From a checkpoint of a small transformer trained on Wikipedia.
Size: 15 layers, width 256, MLP 1024 ReLU, vocabulary 1237, 12.2M parameters.
Architecture: learned positions, biases.
Training: a variant of SOAP for these matrices, 598M tokens, 3043 steps.
Each number is 128 + 32 x the weight over the matrix's rms, rounded and kept within 0 to 255. Layers, rows and columns count from 0. Numbers have three digits each.

# layer 9 MLP up, 1024x256, rms 0.093, rows 607-661, columns 0-255
066169108134169131141099163138122093116097116143052198111110106135155172191091119128107146116096073113189082131063132143148097122097098188090163093157126119136173155092103135122135120125138120085093125183089112135154105143099135145063154063142119104095127180112151141123190185102150137160095120095122107142123088142132067147139099126111157101144112156170147142136185156156200141075143137150138162131157099153119105081097172108137184175104186158123085045143088184194128167083175129173148139158113157134112155166118121134135084098124127108146100093091128158099112118149087148122107204202088149122117136085144193132124161081114147158122157160110120157082147063117176053149145084103121102170160074116170116106137139099108116144115073141124173145148134121168108113075142093
109145128092129119158106098097096157190097101127099128162117140162115083076127137139104088116132108168064115114187050123163172127161162141134147177123075133101180121107177103105153075129175114094101123120111123140209106116105144121171128183136118127144200128112090132090107203114138108117110108143096139101160143148116084139118185099075125046145110149094141131175147170094123134163128161113141158170108129164158115131115138145109153153121116115096103145115090156181202126118080136166129070141128089135118156099136155127132121055185163124117159106172150102103136163080079087076087084140151136086085081115168155145135046049181123146136116075153125118120111169136126107116142146147102122120120125172055155102143114112172137144119134140111079102108167097114146124152213213
120099140119161126089159105146163117217213155118148141097219108093107189109109116135169116168146071147123160146120094153165134174108106168095160123118136143196135111110106150065128108116118158115130154112091130099112139144095124080054169107172120113117123190162125115134089161119083131136100080135102103109119134138129111118114095077120132120110135085105129094089138161102118148092131125135095141110131169091158108086173099181147183190176148139131131151133151167132061135129119142151090065179122101135109165091140191077137136160194222162142093180130146061101092127098108175122145103147124112091074083091116190134111134104120116102055161096135159127132130135147158084132047095080135099155134147135088153152169041143064078138165160114173158111127155131120158108165105091
104150107144112121142169117125129049206088111127104168157133140183051151138079125134130152121114131133040129134152088147069131180185130159143028086112140122118127134168112148120124158135147145168113115106045076144106186181119120196163138123142091135129105113111050164178145087144110112137162171117117104164108130130120115162187084125128169090092164153164156146155140131185090131177131157109127143055131048113165158088062134116114153151122130117133125076136140187139117136105130134135149137110132098149166139107126105121120124106183147186127083128111172132181148130176158091107145125139090103137163125083130140182139090112117078123181104105073181123158154095091093174165153160160163117073124131078086075135123095147112105110151106166117124131171099108082132132105128155
151166148114144088071078129190148125127130094136135145110109122131099107146142143141149111134142089121107161105164105147150132106112137121131154124127140165141124131113119155132185078130161115153129135085107125155108081203089112141152083148105135145137136105123100070063183120219174169101097191121149130089121113130162122062192111112140152134092099135080136215095126150097182098103179088154127111153134132152166147126193128149174163118128083102041113149125100079088147146126114056163081103140112129177086084135122104113134119165106085073069116048133150113114166127123133152169182137137129095078166133152122131113047152136102163063133123149140125104116109121132127128119125149152103148113149163146163086087129148172122142070177071118117113096104139139076094075187179134
175145115123096111142085111122139116124100108085068148117148142106125120136109130119137232110132166175158123188112135156191105139110104120085085104136137100106153078114147100179118143124133098178053099114123128176098073130175146149169143075112164157093099175111114146137130069079111120080186123135161139102108113080148108129155112103141092187067073139140101138107094207120141167123188123133104123160173118207131118148149170143138136128134147153148111096111186110099106097153168084202124117153103105100108157112154101160209155140216122087115136060157133133123124132106100089153135139152098145199084190135122118159143153114109101087098168143124114174149161108147123121086109169140130060109088098113134107156065122097083155130134117198146113107139184128139116063123169162
094118142164115161118092165154140096167162171057136156164183131136157143074141153198137115147103133159123141169125117199124085147106184106140164155145113129147152120087113153100171188158153114110130172103111123158138139157116068160150103121111117138118091114084134162104134116059104147109157199145129123128171193093194125135122121092127107179106136110107126190125117138103110169124132083154106102128125140144109118129170113109155126118099114121165117143126184067165058116129114103117135176086123120127173184121079138129142145147079157080141120147151142224089105100131136147100115096155151119159075110116173063110157087083133090120173121112151157093145152102127068101153140153160148118096079152115097104127104144094168143145133183114190087103218141148121132072140139095
098068079118132077121143110118152123142161107077141144152126169145090142166113111085115106064173144137145125107185151146167111156073161101165134161131117121091152182142102109156112154050093120116062165099151069165167099154076086121188173109191099150144122114158107118139150161103098094130129094141097103133190138146208069146154111137107109159090099190165178125127102113117139165155083150146147116106178200143099153114135066113206162110126103143097072058109145158156077087092112119077145077152146113084094113141115105124154121086134107108131154096200194141129147106117108123142152106147125156093073075120165132052158103094112136178061132138084103142112118191137105108143159138141132132124115127108099190102073137158124125094080127143121101116100181132120150145149158143
117116181115157066159115163096100094121164121189090120132111140188114125162144125128111121125080127110082119156124090107131097157120154113144145127121114138130113133107139114110089103162146160155138105103090099211136068057142156108061121188064125092157077136162128187097086100148202183098179135087155109117183116081108132191135137151150142170144139140123148188165135131050185133127154182131096213146181182150123162074170169146162147135140121123149084159098172139089118083129150168146139130158099094114068133183200118160094126140122066162137143146164106110129027186057127153187126177093124110163114110115148155127146147090121095089136121156060116143125064089133085147134109121151112126106095095110106095181082133159096196124103084150184118132142116137159091131129091116
140150121121139100144082121074135053136118136090136140188106133150106143149166140091135150106154084162146158156146152100176138134105141151092146111127182148118116128152126124077080156165090132092110129170195098087122194127117118152108160081105176138152166115117114101111145132173094157150111199103097153149130165180151095178160111104105182088123143114152142126158144153110146061108127139136168138147108127156150081142111078144112157116139128106109088092125134133131124090097136165127116161193110134112128102148133145114128122115078147120136184120117110123125108093078145127087156125143125134123202160110132153098151140130116129099078153110162107105088145134164131140147183074167181103141095121083094114121145144106093149070130077179143110131101139095122107179104124140
160160167127111113095115144165118154119069081143087138057138139138112088052109103121108138146135124198170184166127138111082081148121109129138147112128098135126070164125085136112128118148106149159120130116163107149092096093145116118110106113191110130150142114128125174116118067147145138126174118155108147062140181117153130062180198059152151145118125112119159109123138101138108078088169145119124121167121124136139172108188088154127144144061132104112212101121093168160149163099123134141167152092096168141106113102140120120129108157126147106120075116123101171153125119178148160151137173149123178157088163094148077134073180106102168096193113182195094100089141165075126113123100145153140185167145143110145125087142170186131101150143166107164176183135109154131074075131115144
132112095120146201125117166137153132181139122102096137112104139170095106062116152131087103165074191112158153127193057108054175112154135119153140112088142119165135101115121117154144171196128114120129180073129092131202118179122152144133101107169119106168086132135176160154088119156134103031153101175115147149164094104171134082141055156125160144082145102123140096187157117190111077115127129120134099110117144129102154167160142084130156101117110151163166137150123174124140106129088174163118114131119091119108070079100117154114101167096106115082117111146141117123084085140176173153187193147085091113114150173104125132115128154167085157219155079154185163115143118112117168149075074205197077107121077142158162059079184158118174131176140121081107086069153121137108105099158121
172126130118115138171057131119141157172149103153140120101091181128143112013134111124061097084091132110138113161118070183126103085083160155138128078140127102095113092199036118120128088128163135140161096071135080117097071155155096149122140119131140140131128163127120152120116097144120112096118195187165134139079108095141133114134188141100129102159169137162162125187117108138164098060144162209118124098043118104093138092130085149128129096116146165215145115109109122101066112040151152144152103167135158123144138161123155092150130147168163169150090156091085124146118121177165142087116127155147178181074129174059102157150117100195113071163197140137169134152159139108221172139143152103090102166129136139116162108124143140124155060143163140142093215117134106159138125165092149
174147133138164110147097116078124135137091125128121133085134124143122108115117178104164172184165123168108120149121106136112064143212156142139138111143098107141113139099090135096123114115127167145132097154188171133095150089140155152145175180087131124123104138126143118162151159159104116135173200089112124172142099167115144130112086154122128187083129120098131139105160165191147121114165162151149155154144069128114157115088114139106113134129131168154034126128085099135152152142087108128082132087060038145088106148052166142129117199115173124158072132090179140144112155108129127102140150152172127168107109132103122149118149146172155098126095149151102133135134080140137166092124137135173138174125134183083177115099170076139131109084110184138149093113145091044187139098091120
169107061134148113147105068115132105144178092133175145108158119123125144123117077087106168117184147139091122209118144169147138141120207104154142100134155089108125146131055099108164150125109129123119133170136118116122169108112083117099093167101135173098148086143149146077136089070155113119118119114161120114118188166145116075162129124117146139048109097117129074186174136106114157104118120111152093110125101121144136109131140134119104090163157054154092218163143151140161115112105167183101137131144111114129163132139104100155132093096109115111150137145115167132131174120192114073188128148142141132167173095162109135146093082124108129157145106116123097163078159129076093150093168163137117106062151079146076100162130137110178175149163146108154114120172147126137113111109188
215120065111161152164175106142106185179087128123059062094120128086211131069138105119133144080158078139120093147161136161194110164143100152141112132185141091147065072086105105158152162102149116080128113101091116107143105115101100127159141103155157103125178160142103138076140160087099153100164162176173099099079069135151091108161137082052141157131125125089136185226170070132139108094128185126133073161177158158122093124139089141142157099143159086151100153184139102059061171147082183139177107151175103101081171125140144135115146131192112170127089112100115105161089118121108103173067146125171104159168125118110136136153095113087145164119177089129115146125135125100176114140135202165102137165091119088076098129164144144134163023119131154136107132128155107099168113086106103
144110095085159121066129087141182094166147159100164067120135135061152086137168124081158119124165146135121128148170105147098137107121123142151089078119145085116154152145190139054190160128108188133135084094109124167114134157126169097111165091098119145190121143097153142166138132100105166137162126048107140094113129116124127097164143184176099076165108087186155143143164103092087154168161142158103110125158163137149127134111097079122089181157159119140188181120198138162093153086122106093130105145107171104155090085134128107201136091137159116119155102111134065104063184109135173121130137103154195127076167169101120105134153123122084115105144048093168121099143143167129174131091197129069114101125110143117164126135093179083133148113105192154125098093099179184112147090162147
104157121126119157112141114086086107118061149166093144114124145061117211131104107092164095183185145106108147195118133107135057154126084173180152127170116132103141108168186132135073119117171126170102168140117122155109194157130198132129132087120088134123119135130202123124154115107136116122117099105105070092102121141142133163125081149095198124084100090102137104126088134106144135150139132150148140089138150095167118112151107146160048078210173126148125128134161190119117124088073143134112132136072159163144099157097136174132127122099109144144142193122108051166113123141126139116140082134150183091124129076167139107155204122114178066155124116131115157134095111120138120093112117082161061112139151125097086168102114121108147090172119150152131114162090107166166116073139113
122086163154123118126195106102104152153152118129097139128170104071122164110096094115092119122082139102144087090116121133169077177085052117118114139116107170127136130085087137097169181093099124106134165146142171158142133167127112117188105127237083139128108163095132118092124188126129126125100163119077140082114147150122089148088108132126158093119101145087179199137117176183125119167143155155113112142118149168106181154110129160123067164131083093112102117125124110122145111140096110110130155073140160139163182153162163135158096194129115159114198140084169088140130174156117150185052133102045139138146159190044121104126132126106125134186151164097078128171084210079086094121177112139100188156040180124111116241130155133121138139069069132163095155121150116115115148079102058
190170107149131094181117102119181099158135147105176122121217134191138087086108138161065133137119153121173069136145090120016175146124133077105137150172101135146126135162146174133155108169142119126146160180112098098128143166151101128197138099131186127053134163126120166153138112122149142118172151116101095123181101181160117078151165158157194154160128141110150120076168148072086133138128085128119116121135143124119121140131079087144078110091137112135116167154119036112134131109157165159190118149120116138141142104140078128137166115065148167129130140193074158158125163144176108107105174148095146123114079153115089138140150116121109119122134177143153115128182190145092156155172150111127106179172118136107088136088183136069142142115164090105093170135131160079082124091118127
140130130112152136124106122115086077131120107121106161147144134085104115057138118096147129148107058109086113139150159132122147117097146081157117069197213122139183097117153193171150152151103137124128136152112170124147128101098109107175106167171112140130152107139100127159181114150088094151079133184094122116172156129098144140074119165109130122133123190139125130100121147147183103111123078097195023110146127117090239171107140172187148093108155134166127132140118081066129131154123112092163173141120084125119157125137107098191161139162147148145070091098116091152085138153159134053151109089156113121178120130100121128091157090184165138158163049059090117176153078094125149177086132111106155132121151111127148120116120137151113159070114131094090191116120157125134106165111105
120096069100087111102078172103077109081171163110126101102124117158103204166171017120094177142180162044140116031150017044129097180152189137120109140148129125045142145133085183165114136169154111156078227149152146144116150085149000206113127149210072092252149194070173101182193152065094159145080172151120190078192039113119186181136227106030154139060100185154111086081076142109145167067101097127161161159100091051085133068148155148178148103146118099167120142139153121118194092111120139089103188103150049180148172169115090076085125087076115105174117117122142067140160133093160155131118087183088116113195134176078125071138109115094140167089122079084103168116154130104143039136096149120030145201209153195128147117109145109138183169153112186195102067164091145191167160097082151
119138112128146129166158105121124124206094138110122156104114148196119154093139123131109131134121114126149186161131099066086077087158158117095179147083171118176098111131124150197140131097168199131024127083118154122109144095128107132054146129083108115102144135080179128122141111128114148153183148160171080148093129142133158149101157172194117120151128165161142150113136125148170114116128145138111139146112155175124162101186103055144112128203171180145120099119192147185118170138106132105129125089128130130131142099163138153163125118105159130103159160153134166141125104141181115119108119153118143129122183185118114063120171097134102121074144112094121112131104080088135050153116094123138133113155198097156174115060170109105170122128133083108150079153093152086095135075083123
141156132095142141147146178094181140101108087083122082148141099141158147132156114144124148115103128140125170145119087182124175149081097106098155145150122099100154161182081062111131120129138114213127162132098135199141187125097140132100123128123121139062131150150118132170135098151126203142134182177144146121164135166102101068112125142117115175171130091148171187174079166100153150107180087096145149106137099115114103113047143124085120129159129050108071058092176105144098150149121124125172127133135120135138164143063181126076166131070117110152201181107095109156131147115178111151122138122138119066096162169154104082108133149183088107117197134061081148108132139125136103139138136137085084211169169176104147145126168147121144114165126143150161170123099159097102102112166113
182105138082149081143118139099088085143117125110145105145082155114062132091070109167192136114138135114124132182116142125161099100117081125153118123067124166189147074111091200123131139128216184110092096138133077150147163128152117151120133176187173156153112166086085097213105141155156147127104117085054164109119091148137138112143097088140113102098092144112151092142142132181131118150137150153148083145186158085073090138125094062142143175119084138148162104135132161144117136083162143119098159115098109149114189161101140028098134134107101160097154147124119067147112101084139125123082146108168111131155092119116130115130090128070151165135162085072160165141134070136134156153159076123128095075127151133080158117166124133096147156130151088127184156073136136131188120128145114
107153117140209138167188188138100147133146120139161126137098120135171084143159116121157126107122129116062151148104095129093123193094121167050173075123109141040044127153159161102179167069150120169133167162128207155172126155108126088133074129091153120165142125119120074123066097141125104116153146130160172156177056098115149085114088116144086120086118163128117186118099136134078154152185152127092138094094063094123151004109175129141166055103120160073095146098074123136170137115135131126119093116143117140144158181097120175127147116191093114101121175081093114126108114080147146120140159093113138181134120152110138103100158196094145137109217145110139149095110120180118103071145104137080112115158150105135116140130139154132124095122127110133171177131081074109163137168146071
157111146093112157140093154098136101111177111097108162122142136094158129173100136118156112148157147096136103095120152085102078106148123131129126069116085094141104109122179093163095141141161117181117091126158100121153171163103140141133177092119158140118142165146169169126112115177137107127102079081123115075148115159151121146159106141073139154090062122117122156118118119139085171125155184160136156127139105086150115084155107094164105148166132126122128115114157118130133162077157130102155116133137104144122096102134080145093171122137164143163124125123087123162103152106103174141080148127139111145097131133132130123147133183119105100131103123128093136103128116153125154122167105180128091161080070140135106115130169179144141141111109191137134158150133120160160105127139097
142106189204126142146132096124104125165146146132151124092184178180073156044139190112120106160104128108130110124131089178096155143096112150114072161124135143119132149145162161162118098077119119133119160157088111170176145139158147160184138098097086112178119200121106147223136185117092094092095131117117139132123088099179120117180132125127127121092116107093140107164107138150114089107149126052123109147087095161170117131162079140097111124166153160147060149110124108172137149141154144121141122143143152140122162191138112063167116114118168137116130119122100106132119114136074165085172103137151126138191169183068114086141070083163151130127166148115139098148140148126127160073108200079152129104111141105179139136166152126143180103080148144117161168114131121145118064086169135
133151153163124092052109148094152114165077190114106160121142173128198141124124198119131197145140146144136115148133103130159074078155125120127111117162130156091080108052120136174146103120151137156122120128135139141119150122182194137106116090105115150124147153129113095121169130125103097112104125130114117108102183140142140087135127060154166099094174113090199135197091111147142125080079153142109144117161149125076150106108166120115127129159148036189156095118152075165103113156151114081137098126077138157126118116069099119137204130143127164122100122098128148158133141143152104125155165162126196129184110154078136146099129134179175123041133153158081146114113100077085121115163128089035157119116155138100097108097103163142102124113071080126117104095109090145150089107171104
093175133084131122171143107090090175116150154114128098105112099205096133191169133147087079102116146080111106115174138094141132164116166138069120122131050066053200142152137126171117130112144175183072136116152079086125142121173159150079059156104125137135116036158145051101167106106108093127121146144154080131158128108133186216138159058085127047161128160149170093161150128133119131153129096105179115157185120100153138070136194083136116129071100141087162109113110167090131093118192132123127070211148122115171132111109158130123148185153129125114155202144100147103095122127173188152137078148144167136048124088137157181095118126177153149078168093143126098090184149085174144119072119155135059161095167130214108142108082147182135148138105128156141075148079078093195147170117121
060126150142094142129169143180143137153144156172131163115154162099112074129157186100095128165087150130160106125200052137146132112138104119155069156113112097149158105130133081093059158139113147131103097148128140139111140137085117137085069159123113109142105169136141089108132106141107121112143134122122178106131098174106094142132131165168104119110098154166118101175157119117094179193154135168148069111087174101082174098179094135155106130190060092119198143110172080106120154113098077136095161154083069104132131137193190131087126159147146119127135104123135084142145143103133160158140168101151114168121114116112149093140138053167140153083131182143136068104193121138132140176157104159106124161113154116155148168122055113127132121100154121180123138042087157061129107165159078
121150104106173121182165127108129105079083124117116104096172110125103123145124170162130128175117185097135105123201161153136122100125113191167104140089121128111150170128098117147158146150171115123096122133117099110133191067153177124104097118201144168143147154128126169099122175159135144130062013147137117090130114186181074157157120129148133155083109153090118130102195169099123130090101139104139136124105085166149119119126123087119081112208153128106133147115129107191125136171113098110107155103168123152114135167126136142093134131099082122146107146114156106065116207148105158164151202093136211146168135100056137156145179109142112178157104046151150135126110147140127127153131086155109141142119133135084069110152110109160102173181089183124076105143101096137119092143123114
122126173182182149159074074119115097158087117072110163124084136149128191133106147160101094151123125151138117148123113161177097143145129154100133165106111064138119088144128128137086172111144125112160151111118105140088163173077112107131144065159134105116177046150174071092138142112155142140137112173124132133106112193137122136087190131112167125084131169135181122149136118145110116123225164173076183134161148131094153056131175117190135105202120135097119153117141165112104131111139142167104150101105157146094171093107120113148046119137160144116152152168093154126133167151120163143149106106139156073131091112130152156092149143116125151123122164185134175143123110137104124090143089098152139106148077093131126185104167071134141137164111117111137109138132136145120121145059178
101157186064133126141156193137132117117103102094125121202109157103159080120156139119132124122109156106134107146092154104181137144128099179127099101194126197143147105149114075054113136105201120158064219157148104144113118088136154131160142150118102109175144154185112184129141118151091106086140112152160168162130143140192188058179119147140107114105170105132153118113169127146148125118070181121149156136135063117136182094140152069112109071163139077111119152128149170114087058125086171111176094096170065121124180135114167091118144087086165099104128062156058050145116179112122113165096086164067147165142122118122108182101116086182116094091119123137106124158141154097081146127126134165115084139094134127191137104132164101085100128133086157123136129116174115053117097089067126
088111146125161123073099181131108178105153149086156172097205143126121141072161132079086162149078103112163101052107122149081203172106135146118145117197102143154116169102118177101110139136104101149149157148199054134106095154086135098093035159119123127176111123132131102128148138153171125098120054152061154059181141101136093152096154191173161119105071089139115131167210160136157115158147140119131117155154106141173111076151130108120074114070169104079112153098142173101154121114080158085110164142151101141099121103162152136137201085117146141110175110157103110103137105099141143108135105190152079168150198084079038068144139130104114115156123128161131143163116162173205113134134133103117132175164140192099140117085130147080136099180149122178142148124138116099197134052115132
141112116176127166162108211113126102180112136135128107090139107194245148123155134138175075140125109204151173128164170118146198145082119116150136159093134134130096153082117154107144139139123086136081118087092137131127178187151143146220158090162115130111138128159084139154146122126155112105184120144125177076146109126175145138130087093132139144190115092097143147128036167036106140112136076122164064089126171219091137078129098101206109098169151050160138156066109131155084135108042163110117135148139064163152118078116129200116131112124106140130123152126091121103111094104127099168201117112122109153162112123105084135128115084094123094097111136106116151116169105122133106123118135201071136101059087058110119112116147147120148120121186141177051115197137099161111107148097053
142104124153125137079144078090148166145212106116034081104147128147138128157152086137135100122135107146147112124172129116111133145091109138124142098085159068076076115107127096111093182126136115112064132090087157224149087126132005120142078084138117134106131169075147097151115190079131145175108109186120134123102101170126136104133126092126119158093149085125139113133188182138151117071137135208117105108140140130146130114047115103131152075094101152175123098159105116116113106091117098135142145100117079210149076095092071168167114112179142121182102116115131079089163208129120173092132114185131126116061084112157117129171134108194096128156168148103126126099109171108124172120124131132108139117085142092092145060147080148082090089184116139111128143142158112152105138129072141
143122114093139158133109101143167154099124133125108079126160175112173066127140116139150131128100138080107109158146198182160110112137076153126100122119070129165131138109138098088163133194138143145137150103161145118130088059130091178086141182159107135101140167162125135111119121151180175124116110133113100132095149146091100182114085146144118158113144084146184119071180140153166162146165087095158109144109143118090156113118131140080123109116135117102080140174135160127115094180134099135114104103110124119157147139123163127106129104160128116079121196101083207101121135109171174119117108081140095089151183131095125106148123163152087062122151138105155102157121182137174093160110105099121134175113137051131106188141156135122108178127154172099112117130154156141177104158072135
168112132109161140167070114106156163166133099124101069081099159120118164130075126204169153139146165060109109111152180118171079168146094191114141160102171069129118088129125097082099100180157123095133116146169121141076135174156150092172125179136092119099137090151143059131126132099161165112175168139120114111163106095156166088150125084120128127110183137077102156143092130133183120103132153171145111159101158143152162186110088119123146139164078154105087171161117084139159139177112239063060136094134115131141115109175140193093079126131127092155110118095086131080140132075119154073111130125149099095134172145120067091154120059168112153103191134128176069086116177076141145084218175101103135079079092062217107123138083189102137102070102175109181118186123081105117150139111103
163133048063114077120118084181168079085140144142127150161175195114123179152121050133141116168066154096130103148119055152091148128112113085141131087123109085089158085177099135140129165142152140153116130178109143151114112107200097162122151131119166164156141192114091124146113101097127163066144164196162140095150175124124088158097101128128096106084135148110190119151133147131119138185120131149125128032169118122095128132159102111103017197096149165067155158141158062126090087115101129096117130079085083184166133142161178092111123120079179165104107062144101176120125084062139128081127096119148124156110079103131090098111135137157191105110123104130142100104166109105117131114117193127109176126124168139110130153175154241149088047192133154065158181126169179202089140102128093
121107127121149193147189137108164114110108164124107076114081115112066145032160088126112149154107110120091170153125139121096123126134128137138105110084136147117154119093131175134071119168136143065141130079128128102150121120149080178154124092133119129141153181160106127120035071112166111140186163161145116094140149148056151187131105186143096154151132100112066118146156150162156121115150121101142107146108103143086125088128100122119169099108180135094112248110116140103121113153103131121058156168067129130103109125125110118110145134108176110162158083121092126078130082147124138111131109142117140143130086084150166165079139161144124168127161097061140146127200104071121160085186147141136067153095104166076134075161116094124151091087121176079142059186125153171188062152146108
092132133123101096128165073095132097170156166162127188142112070117152142115140129114094087169115099134134154094097116172228120078132137172085136169205093116112151160088077123102129159160192180134163191074091095094086110071158170132146093083176130140126148159183118051134089153150087077092144138108168118095145076216136080093148140122163132125096105130125155171138139118141117114142160107101116160147151136065127069141113142118124179106143119103172182056124100105079111126145115139118119103094105129122150157129127198162107169177134069088153113141103188112131155161142158111166124115119196159143146187119181117083132082130160101161148155111123055170145081148214142204171135081101145156104138114125123143145149137099109136052134089150162164082077158110141112135151088189
117122089138130194093119198133137116170122124143143100084095132112160059149077141139077072098100140149096211144113083163086115177102193149086115094184144117078103099177116133144106129145086167127109096132091121121165091136114136090144103159155110126123084181116142145111115091099168146091129129131120122131142168097120147144113165151121129161117142044141087141148140117154090108065174098127124113063106203180037201147146155170078161134102125114184111203150135133114111168195117144162169177151144106123141142164162127080118126144150142131176129152060061084113079132113113104117159100095055120060124136087128111126094156131180143144140150173143133145098125107118170129142085160203133109154129109096133073104145152120118082063138181171090128177059135068159172166164036151
127136172120127110120109026111174144189171141106142105110114109104179038136095113163123080091138150181087145078159071150167091161118151094163115154140140115119090130118149129171156174127151152164160184095137128122134142101153134118117087158123132138120117172150148140154095092089126154130107119042135091112123144164122209129088136139047094088085153092174127190101114107107189180143191137139142128107154069127174159161161150097062137115050090096107132130133176137191150098201150106191114121172060153200131144114170147178138084132035172180044132168116125102149177100174163133102068146036080160100134169107143143171174146185143167082060109108175142157123099071138178099109100129117169169150135127153110142155136037159131147157157178147160156169108122153107122146104059140
091090082152111150129157096096133121104137139174141179117128141124163145120100145135134154133140127142100113091066138070176143133102124156100198125169080187094078113093116168115075132106139150150110077122194175159051150105150174167070100123168151147138121101124093057133122149096119147146112177108162088115158110178142134158115126169068197167163057161111165134120165144121065103099173144089150134115167090086063111182121159123119076142122116123102145163082147125126145168177115153111119161157186145218163141093095160117135168112160119150110146118118155158141142159120057057108152109114152131137069071152119179146132177137139137104078139118136138166146115122064188108192118086136164154093109204148110111097135164075129181108145138139074118205134174120160134155132170157
108145099216118114140105142087124106110079173147159110154100147098161134111126162155088107131127091107130115179157056145143087030109095152140143136076099124169164166156154097144160117068172225070119127145141134140150155064138102181095159141126132062101116172167089118119111132130125178136074100102109133169118104137122129118126153151182113188123117123124103145083129148167112115087149145150122180105206117103169159137138157160102158092092132111117100079094150112112156103129145110139145179098117099142127145174180098083145114106182094153101141142096153146138098063156082164070102143075162124040079129145113176102109180144155122160133130163078179088094090179092097166100132206185121132115140095136120171135198147126124119214136162097111110122138112185097166126183143151
106128080163143122105071111135126161136111153174136200131166113181128115093080081037127161136120072098120067118144147142174124134153107100090097157173174145154109092086103185114076115140134171129138113151113140143123150083159164105136154119166151079161151134106121134151154078112095133124173150168160170122156185175123078190074157124194159151106104085125151166174155170119104150174163090067107126151151137089154163068080173150093101149150168107124089156135119139144107114172104111137144101101156150135104190184087110128152136094114076169072101159082122128180098135113121111159137113143146173086135136151095097136163137130167108105119093094142147204081107164093087118128080093154134133168173124127144166113146111102107177094115126088115078136099189109062130109109190142
122114134077166117089118134130135159153108155200148164149088123171098188128125161154147123152083122145169085094060117109109131128094103175169133108158160115104108113148121115156069149138090152113142130161132147163150118230108134127102084095142060147103186163098082115139173109148164118158092134131126144094159199160186139133152153142149197131129140096173137174159126121137192132092127190132140098099149155185128129103150070128135132132112147100095066105114054129142077112173090126117121160169133125076100102167090163095142172134152123080114099150084079109164076233066213157106151093109126105130127128140111077149113150112081107072091101052165087100112147162093103132178101054145142174101168123096101057092158096162194142116161142079137138134053145134155178163135155115
142166086130113165098091204094147143143139126115116137093121109136187117094099138161104122136074098133152156114161152142218173156098127145102154137174107131131148165104139110172109100132179129127127118144134167127126139094153191185162161069115054128169131103106097139131133090141076143150103125158171117126149180151129092156053177133119114189135174117114187160082088100150153061090087204110165107107119136102093121127161158115144097129109104126143101118095136174087093168078118133132079093150137106127144132139185092099208137121177117178117137143084078192186153133162067143148151178125121158207159144146061119111095104163131089123129185152141162160161165149104100075107104164090072186107102092116135127158027119154112158150139094138135138179094106066134093185111172091
133102162163105153220080094107139122113170089091150072135103139147110095108126126102132183112115164108156098072173184155124176151146159145096162160159127106140148114197136060096132126136173120175082141095067118120182110025131046108189097127135074078139113170134136122142137129111126190076136064175089150095158182124155162085138143141104143117114133145141064147164154143113089120096099098125123164097141157133150084096127120117165093080114134138131165153101064112138119144079106152137034105172131097079153196155146150179060080106139182109142149141133169102137102148077158068103177180134137143124140116092124187112123070157140127178171096105117072122145155139102140127127145139116106117149101163081105078072142183179130110103171106154095132069129113136108114164130126196
157148103095151128105169117148120145089109121104149096117151137113075092160176144103104113061093127151102126074173141179132162147152107157075116088126132071145091103097138154107186116109121114183093125173150093112154076169139114103121126093184152039144122115132104156134154160176158129142146134139144148137060087131108131094154177089194152103072138086120108093100096185114100130079091166137169122166163136137137136048137121165195146113130173070111103113101173087111143137180126080126134177093158089111185165130149110105197148151079141215099149098100153111106129156106176199108164159142125068148133098141125103143106111157143154093131162118116129172150158159109172122173171124206050085151095091117169102179140146116153136072103118150134167107126091119125172202156199155
118160117084115095136165114096138177135129167134100148104134126105074103135103146130097147172110127142121125105165175120132156168173124094147107089150155139152080175131111087054155147126115126161139083105098177159180148135168051100100157177157140089126122115116114128093126168159164115116097133151164158078141108156108142134130108150094117137141131114132143169174153121131164155062136096108160169126171106102155180112136154149129092089140128139150134070099128090109103094092107072139173130107109154148164142080166082165129140112202132110151113217129111169126158179143095120109167077106155116137179082105165169119163116089145133178130126120061135137127115162173117112111097147115134135116109127098112127148223178147115107133095073122140178112155125118138146095089058121
113094153190124097129182146075159102149098107121156148063177097122190181144148074126129171141055130118153149120161139168113135097128144142138161123131145139177148045050138151095096112188108128117045078137108164184108145160149143128144110139181101095068145113191077151131094137125108088102080146119172118114057138135109106071146167127217166154113136119122178080181135164162153122096155152105132136080111209152077171141092092103114107121144142160106112174158154094149070142218078146088097152115167066191164116157153140134143118143121128099139146085144163146075127101057132128067159078078107156178111149140120181179111189072126122094094138163129122130165148078106030117193131155155101138103138119124113086161093197114106115118145151154090176120096120162091110113129154161
147091081117125122175128124094164076111094174050121153090142126084081199123099129168126151153162171117115090061167119128136092123123151198124166095155132109066128135146105145110145117106160147123088153123139149027151119109141087160098083094145109101114127130086159182114178120136117082139074122120144145117111167093126122185148186150165113103123136144191117078121129132128152130097176145120142148100066068111115090082092135067077208100108107112195174173069152133123122177143122110076167111124147124143140123168095046134118178137084158193198140122118132112138157127053120099087143116137092094115132110152153165142125158097138130150148189115117146118147170174141169083117137152136110100173112115147123114067143134138136125112127066138118096088186146130132099147112164155
092087149098128118151126156088139038167151111142073084167183136144148115098105088137124183148157098118122177116169136201106113115103174121094084199080119132066122103133101152113121110095123086128095143123151200083125133135123152136167159096082101084119152155077139109117153106082125140130146198089104091111138112162139118116109156165178123077157114140064157107145177145152170093132132171138149125148148134108098151181198110127118133128132233134153114083132095173139082085167117126105200096118143128082123080116134158104109175157156194121155107106126190179147123126124140120110191114107176132158227105170115158054139105117174093186124148185106099128106112104132140123158107098077147137124113128120111126162169179148108154144121097075150148124095128203093139168098100130